Weights of a small GPT-style language model, trained from scratch on English Wikipedia.
Size: 8 layers, width 256, 4 heads of 64, MLP 1024 SwiGLU, vocabulary 4096, 9.44M parameters.
Architecture: RMSNorm before each block, tied embeddings.
Training: a variant of SOAP for these matrices, 410M tokens, 6260 steps.
Each number is 128 + 32 x the weight over its row's rms, rounded and kept within 0 to 255. Layers, rows and columns count from 0. Numbers have three digits each. The size before them is the row's rms in percent of the matrix's.

# gate: layer 4 MLP gate, 1024x256, rms 0.123, rows 861-891, columns 128-191
# up: layer 4 MLP up, 1024x256, rms 0.126, rows 861-891, columns 128-191
# down: layer 4 MLP down (transposed), 1024x256, rms 0.116, rows 861-891, columns 128-191
gate861 100:184144108112110139168072135145153100130141107131133136183179144169131118146081104096130143132135105128099103085136161182099140159125107100185055092134085099105102113153103102135141147136124140
up861 103:096112085137176080171127159088108153147130089132094161143124137062093026167138131121104137093046143110152059080154109132113129137064132104108104069157119124067157140151115118151113131156170099
down861 104:107131080197090087121084179117094112092146184146119097165144119106074157139109153008109132175171120218086119135090128149127149148126112116170128132136087090089127140101149135126118111091151181
gate862 101:057096137165150168138181101080091144134089115079142115122132128167236103138159146081162118098124035079131068114107147117160152134140153116157127045184123109127098179127082098131137092180109148
up862 098:156161110225098093104113132104198104118155142133175134122093137178063101144119129179129114088181164128184145089124111142097105173103124098114154154144103172079123140071120147147146131094088168
down862 101:157168145150140134122158107145164143136131103101083085131088101103069098127142150186162140158117142100133161115106135153146076140121142176108171152128096102120150119107134145177149069084157094
gate863 102:133114107079094152134083120115143096114114085132114186145119147085059183095146123140122131116118131136100107151162081122154147157179105150109102171162124094193125119181178122101089119154156134
up863 095:133151160156109156150105133113069101135135151168160085048138111155106153113107142154127144130181124087178091126030113167153126066106130095090140129123112086145121113128094166148112106166125139
down863 097:128135125129120155085126149110109133104145147126134153107092167103120160133156084135140142118110093165123156192129141163119125132085070114162104100145106123106033156113167111172133141129138157
gate864 097:162131116097199118097123099155048104088167118107109127179127134205108130140086142140089156200127138116106084114159171140119157139075125088078159062069129173080106075112124122115129180109185163
up864 105:161059129140135139117100150139156132112113075157212104165150189120143173108148066119119157142134136091131153135180204129092123140161193138143079117103123172143166130110090149123129105125128171
down864 100:193121153144175179169120060125026101191146087108176068128091149108153147094148087158121121127157065135136148100163143118126166108138149152176119074152111140073132157154096148145084119167139144
gate865 127:112156128151103074178211125122155134153085145174120142106137112163179165115067122134157111177088145173129095116157145109095073168134113131156197159152092142108082095165113087117152153147138132
up865 132:161176094135083092123093160097090086085089123126130122113165128136172170118129139123122139125133118132103122130187073161132100171127122165139179180121125143078147143190124060137154116158104070
down865 107:060167113176180172149185152123152146150139141181175131072120175128112143109108059125130143179193162122132112153100152139124111152165155094196130104079118129103122056094141105143124141099133099
gate866 102:155130133212158068125147155177120178119149133126113164137144107097075149136126141149138105118148149158143145165135135150153105089148184089092147175173174140095143108097120148109095126104099122
up866 097:179124149081148124142120065090147137093161131179105141107129123148117113121114123071103146158116128090183157106137188119122143099094160161202105120153147126133113081150113149120149135124128111
down866 104:117147133106116142083178121130136133149141134142088097059100107123127138137073069119135146154133142121131116082127173164157103104158132174218148115139093133107124101159149092146178172150124125
gate867 086:147118157118124097131137119187084125094108139172101220129065130128153150175075081126176084124121127098154101182108014118136159118218121162155099212121134150147072169141125128079171075133136192
up867 092:103138138122131160185153091150128148101175131213129171183113127179146159108084124161156167172093114134141097145141162143159133117181098110156090156126068070113120151116102153111145158145122136
down867 091:140106143063108157142121152121148064084070120100078098119109131123185124118097119154193146149118170125117220161113114076167103110157125116143095193133128127175182128179116121171086102060093109
gate868 116:152171108103102095135163110148152133155137112108142155116170159123159105194174108043111076103078145174166153094109055173110156116154116192095127127145182108124080111158078129112118182091149126
up868 110:172130102083145117109138139096122160110129087124114156072152152181133129155144077081049122159118145133180116125160054144096199120094125127050134038144119115091060114121119110115111167124143099
down868 101:103135092157084185196121170148135152107120073140092130168095126064092168115175135114122152171128162166093123130101173178100164108136109104121186098098137147093124160171115124138105125158184094
gate869 098:151132135094114095081096133189153135126099155120113158154117127180117126082153168091154109129154123138138106086160118115143121139146133141148104177148141122169191112143181071113134146143160114
up869 101:055130084144152081145128132122134090088102139157095109116131114171098117158075113149126144048128137094123141124064183108083127186159128129071069124129153080143153106215129148109129117152140140
down869 102:108130096132111137107124085154079068178143171095143148079182080120123113154150095104153127105148120134157160161073152115132074143066159129117135078151088188108149116117126146123145095116155173
gate870 095:097136143119128091097121087118151174098052091090171134183129161116145074091102093077161112144123189143127163118136127134216115141125121099089105202179159119115159149150119143135171120115105061
up870 097:135098074111171131078068083151126107132105096176098111114146127164128110160126137133071125113140074140178152154193179096160102122059185129110166109127124152104161124209083101122122094162112099
down870 102:183077178099133133144126166151216101094152130089179127168129149167098122076168116088100099128107155127065172135101103106120092114125135107118135138095127138118089120127144027109162159091117194
gate871 094:138083126169144141038147129109101099116122121105140102126117088101129091143153122158127129227144065146114162132146066117157107111190151064132071132083132115087113122158103145144160093165134112
up871 099:104111139101106157110142140107102157135123115152167144125050153119156092112138131199121092126194130139161162109159096140162093138163088069095109151122116171152123167081149121167103071223181148
down871 099:165143178092098143099171106107027105071154120119083105140144105089091182088081083114098114139100129076166122097118163177083111096119161141151093118146125072125150116175122189172103138111059107
gate872 086:138141149140157182127130131125129098110103143130091096147184121131123178106109131152121054119157105120119108141119117182155140167125155140148096160110151163074099149144189132092169133172096205
up872 092:140147102183116152163129135133133105157139108137140067110193120113089043134118195115097111172125104185103087094118158154132186100098142146166091113145093151115093110160097154133110143130090083
down872 089:171170092138156159147105186077019146101183100137082110117153084219072127089144154136119123150101111191146148132155087087150088111152110119148033096146187125125149123091147133135148072125054116
gate873 110:100161139076034122101064175112128136174149123086156148159118140113161131109134131083086128126193172196139098111113093169117135119164194087097106073103076184120094127101168124127136110191148164
up873 104:182117155197152159089104141114120144096168123089114111062092111169140131162160118114088064095140111131047107108142159129114099118118105121088112221159123122166160112110138178164155117098115127
down873 101:123133107125114164134137097101109041118101189094116157155127153116112116099099155155109071153123116123090160147096141136086148151097114147107137160080138133153135152165143149110155159129122124
gate874 102:106129115100158067102143102159185080094153130150070118085101163108159154119113122165169134073145133125156118189130091174106098116130185162103102143156196109115094090119098169107151123107176102
up874 099:080127073130138082089096133148195118145080153180062153119087088147100113104145131133119164111113073127165130167117088117130174121158184160146082172213217102121108119160113149112141181131137083
down874 101:084162146103115157151140153085159204120097105142146134139109167185171114122146160168144150145131173215103157124071118069104056110119112182122074120075059126133117159105190073125103155118095125
gate875 102:176122139119126072099095063148152107166103126141129115098153096129154103130144148169199060154087136159123139097082089094112133132172167132080148124131166161114179173162152105155108117172113146
up875 096:108135110089171147173086147085145138138164123102095122137111169125086091091128103066129148138145113115142154130118106084149097124130140133188118101088092126093106151134153119113134110028147121
down875 103:106131088125109221117107115087175131136117172097067130102178106065119078126134137072159109091147115171122126168098172111149087143135113097171149175151120067109123162136080130102142138095152113
gate876 104:072095110102183135146170139121127105090152156149090139171076123062185172137128133120117122131132131117102178109131109151187117133096089143132204134116117100162132127166151062102192085150109077
up876 107:082110157154105178191120085156065134132140184128104089120145173078180154114110127158145126116097144185050075125111081163187140172126103102119162097148172064119128105160103090143126133128176110
down876 100:138135101135140135193128143104096104120124148111075170090099092145115118136067163154159143137199129133146194161099103098128062093091150151129086097081153081149127119112151124123097161123101176
gate877 107:107144131119176155133169145117153117188082145127186158117199160215094125153161047134165106111156101146176121160158076086180134104147157121095105181147095165097121137181168118139076168138139143
up877 101:066116123137165167114109129149139089108090108158165111151138127168113115157078181092099135101186101131130152170121126143131108132101112115122191118092181077127114101107135144108136142068154107
down877 099:112195206181162093097101114119098156119160098083136122123127070128113073145202144146189193139086126111104093108113104187152091146124158121110168093169150147069118140132140170134183175121100139
gate878 099:104089098131172145121088048127184125095136128100146143134100142093141113143153144082104129148111170150125159056099092103132095105116183069168107134136137121163095113100161098186122065156149136
up878 107:101114146135051164109099144117128112101094091094086110102151134157164142071144120178073128122128115191072140085112081108151090093152181148148157133071118168097124155159109182086145119115152131
down878 106:132083187147169126127104160172139155112093095123082072164082122170144107051122102104087121175172135113080122087118101158121090137102105154097114187069094111112092134163157138138112148122101139
gate879 094:108175146116124161128139137059072161114132134135115120095111152113172170149112153101127142094125140109206060126134190161099168112146014103085075140164149106133077100120191134157133145180084087
up879 095:141173176186117129192111176186136037146131161088123126113129116123139168124184115070160131151131072199121122120133145133101130160115137128148139100090093092095138183132161092131073147153125153
down879 101:105152116114120156123122141106088095096145156123123077133089067118089163143120163173147132144099138160138111173141112079142133102083125095180158098171136114118127108155189132119100086110137139
gate880 092:147144108136049115139124108145123089124131100139068083159082175116117089112080212097134120094086128171157094193126193129110098161127114112139110081087141125158143153122112091100152044143100060
up880 101:128090119170128176138189127082106154118149052171148167126092089141094114148146108097150173139070065083085210060164146129160127089111122177103180122149146105102122118154169119141166096103166129
down880 099:139102131140198094121123101088152098163151092135187138115059126154092108108201140096119177132110230105166095139164149160043091168120128161133136092165151153115161102156141143107108134120094141
gate881 109:146154156105099135113121133084185159122111152174117148136164101125132083145122149077144137133196124104096117094082186122140192166109092148131121150159150086120116123163155129157131102160112127
up881 105:167114195130100130120072102131149164112132173109080099103111081146172130129158157099134178095224142123091151143146108163105153098196112198183083122111142077083177112156138104177179098084195099
down881 104:164075116163122103075118175145180104076118128132093154198056143130131147092154136134082136138126195129113118148117073087102141126136099173133074096082116126122082152152142146149156162071173095
gate882 094:144117086163101187116063144119130108131157115086082102071170203122106160113107177061116079119101079121164188145115138141160170138114116052174122106127136133126097124146146149103217141083109150
up882 099:150141148133129138174199143128134150149097112112108082238127075167180089162153111153132199125125149163113111121129126142147143101163099098143108115181133118114126135065114196129084101221151085
down882 099:128112111135092142150076108169124133138145118184091126146147183107113176099116105088135039115116152112080105087164069112075165132148168112094120137081074138103170132113158102117127160087124064
gate883 099:132162127107170125123160129159114102105051115104128149106035087127109137065120094180177153119132152123110093116117075129127091104140086118089087123189100118117137113075100131059109131115167104
up883 101:057151128036216111135132100179102141114090111125115107088143144136136127109103111123102147143157101069114147167126112185111131120125139119112117072092092143169168119136027143090134157105127112
down883 102:072104114125173140203138110132165121126118085143141117124091106114114149150165122128095192136154133105146114126129076102094156137135160101152107089085155105160148166081135179172103109145127066
gate884 110:169145147126148122123142101108125090112102118127117092149077095116134135047145132181134077159147108080106125152120157177110097164106201153136167150071153110125101170147081120156112075103040085
up884 102:179112126168122159084110102106180106095105122083174135149120115154154128119179172150174128127193127148185136139142166124107091136157082198189107076123129145115176123067158049116225125122108118
down884 108:141144186115146105146131130098136077103095088064157135078167069179147117138210141122115098178117160168059132193098171119114154111116190169133140097089105132136108113104101127089183129081028095
gate885 097:145174130164143113098132158146090159087098141147131128136137139134093128137092100106121076119105118206131160131190119083156140029074179178148138146195105142192149214087141144110156118176143139
up885 099:123131102096168133142176129113152073128129124116168127165113116100147118105118143099188144091099112110140140084070137155128168155188062101073144122122128122112162127089127166118107116169128162
down885 100:152137135194114107113132130078099151139123144084165110120108149155143072162132125166093116136085077151177159127140172101157117164138119112110099099133067186128134117121092140145165137152169105
gate886 106:100159152128120117053098136088116112099102096187139095078122114160175160147133106155124169148108098201133084168158178177090128151171132130144124122096140131172141161148140114114082096174149172
up886 104:111123103043135121152154178165121120184136108062053140141044103168057079118117147119147100123070109139137164069104097109115124118154146127136157142130147105100103130089163122155172113136163068
down886 103:079155077113204131160040092163164150155154097082093131122123117123138098096094127126135058122138137139113161077069139125091144089150119154143082148115092129119136104075182155092157124141140092
gate887 111:108164111174091101094141156156120143150147121165181130147141140130082161090130145132134129168161175136200117094108098099120110134112094134142081107087117154127110159111105175168142130180100121
up887 105:151138157152097127151178150126088162115100110176169039164140118094107074077158108168112149211168087140142132134111091050126119157196170149097091116107183097149112169180144131177098170171116137
down887 110:168145106156140102124107125156190136187150163136101099133181133088183164170055129173195178093145102112181100119115144097133099094136094171173097108173105169127160142144051141117142159129128104
gate888 092:100155123079064099135142124142122118126108090084139122121120147208171101146149107169149100170114130144159139154140070180122181158166091166130184132085103176141137172149084160134142134207137102
up888 094:106074142147111110154099144101108110098062160068136145121155107151108167071123132143129175123112127125161158141162158180092161116127086129150157121148164106144121133135162101145101154141117094
down888 089:174120130144085185140155170166136084073131081143071078177086096142185114196138145134087134136143183137049151159041151171158080138127122137144110124138091136151125136176113108159143097119142164
gate889 107:197140127068146113159162130126129101119180088141089178080110113117118109160130097168109161117123120194139109149179189185131182121079117133073146065159224088113112130177112183151136124133157101
up889 104:183081147164104124146134150186206096171076123122155045150114114163174178126136129091115146106161153097087093108081131061084115134128179112109108203133100151167094135111153180083082112077128140
down889 109:123101169183136202091147153201106091150112128090175135235147136168100124153086177095128174131155136151115134102155128145142124144107133161105143118137144120115024140164141137118125154098144174
gate890 103:073153145128125102108080066110107164127097141131098113084092165145130110174121142155118154130113145135120144134133078106080118074165105099162167150110125146113075109140133097169087132131112045
up890 102:088106134139105122117209104106099126112144136180066154108095123155110166115155125152168146140125154111103094094137124098092136147119091106122167146143142036078132110173143092125095130132160146
down890 099:091054138074135103159168103198036133112073117142102149127168135082138139168126088114131198140128091146130159111102131057091109107108107125179147144121102133175146158125152168195142126159122161
gate891 097:116139102136145178074080078113102128157147127092091075067113168110178120136124058119141144070140146125138123135125059098183153110116148157128139141127139118104115157069146131142142181143136135
up891 103:100151147151187158086055118113033123143089093135125088107137181144171106148091063127149147089099189091117127085117097089104161114091153179116156155148114181136131122164131204072121167157113115
down891 091:123125152168106146175095148116227145124072110099120225093099052113078126112116162151167124116113133156180172161144182166094117153188136131179150107164139058128114145130114149166122149116144091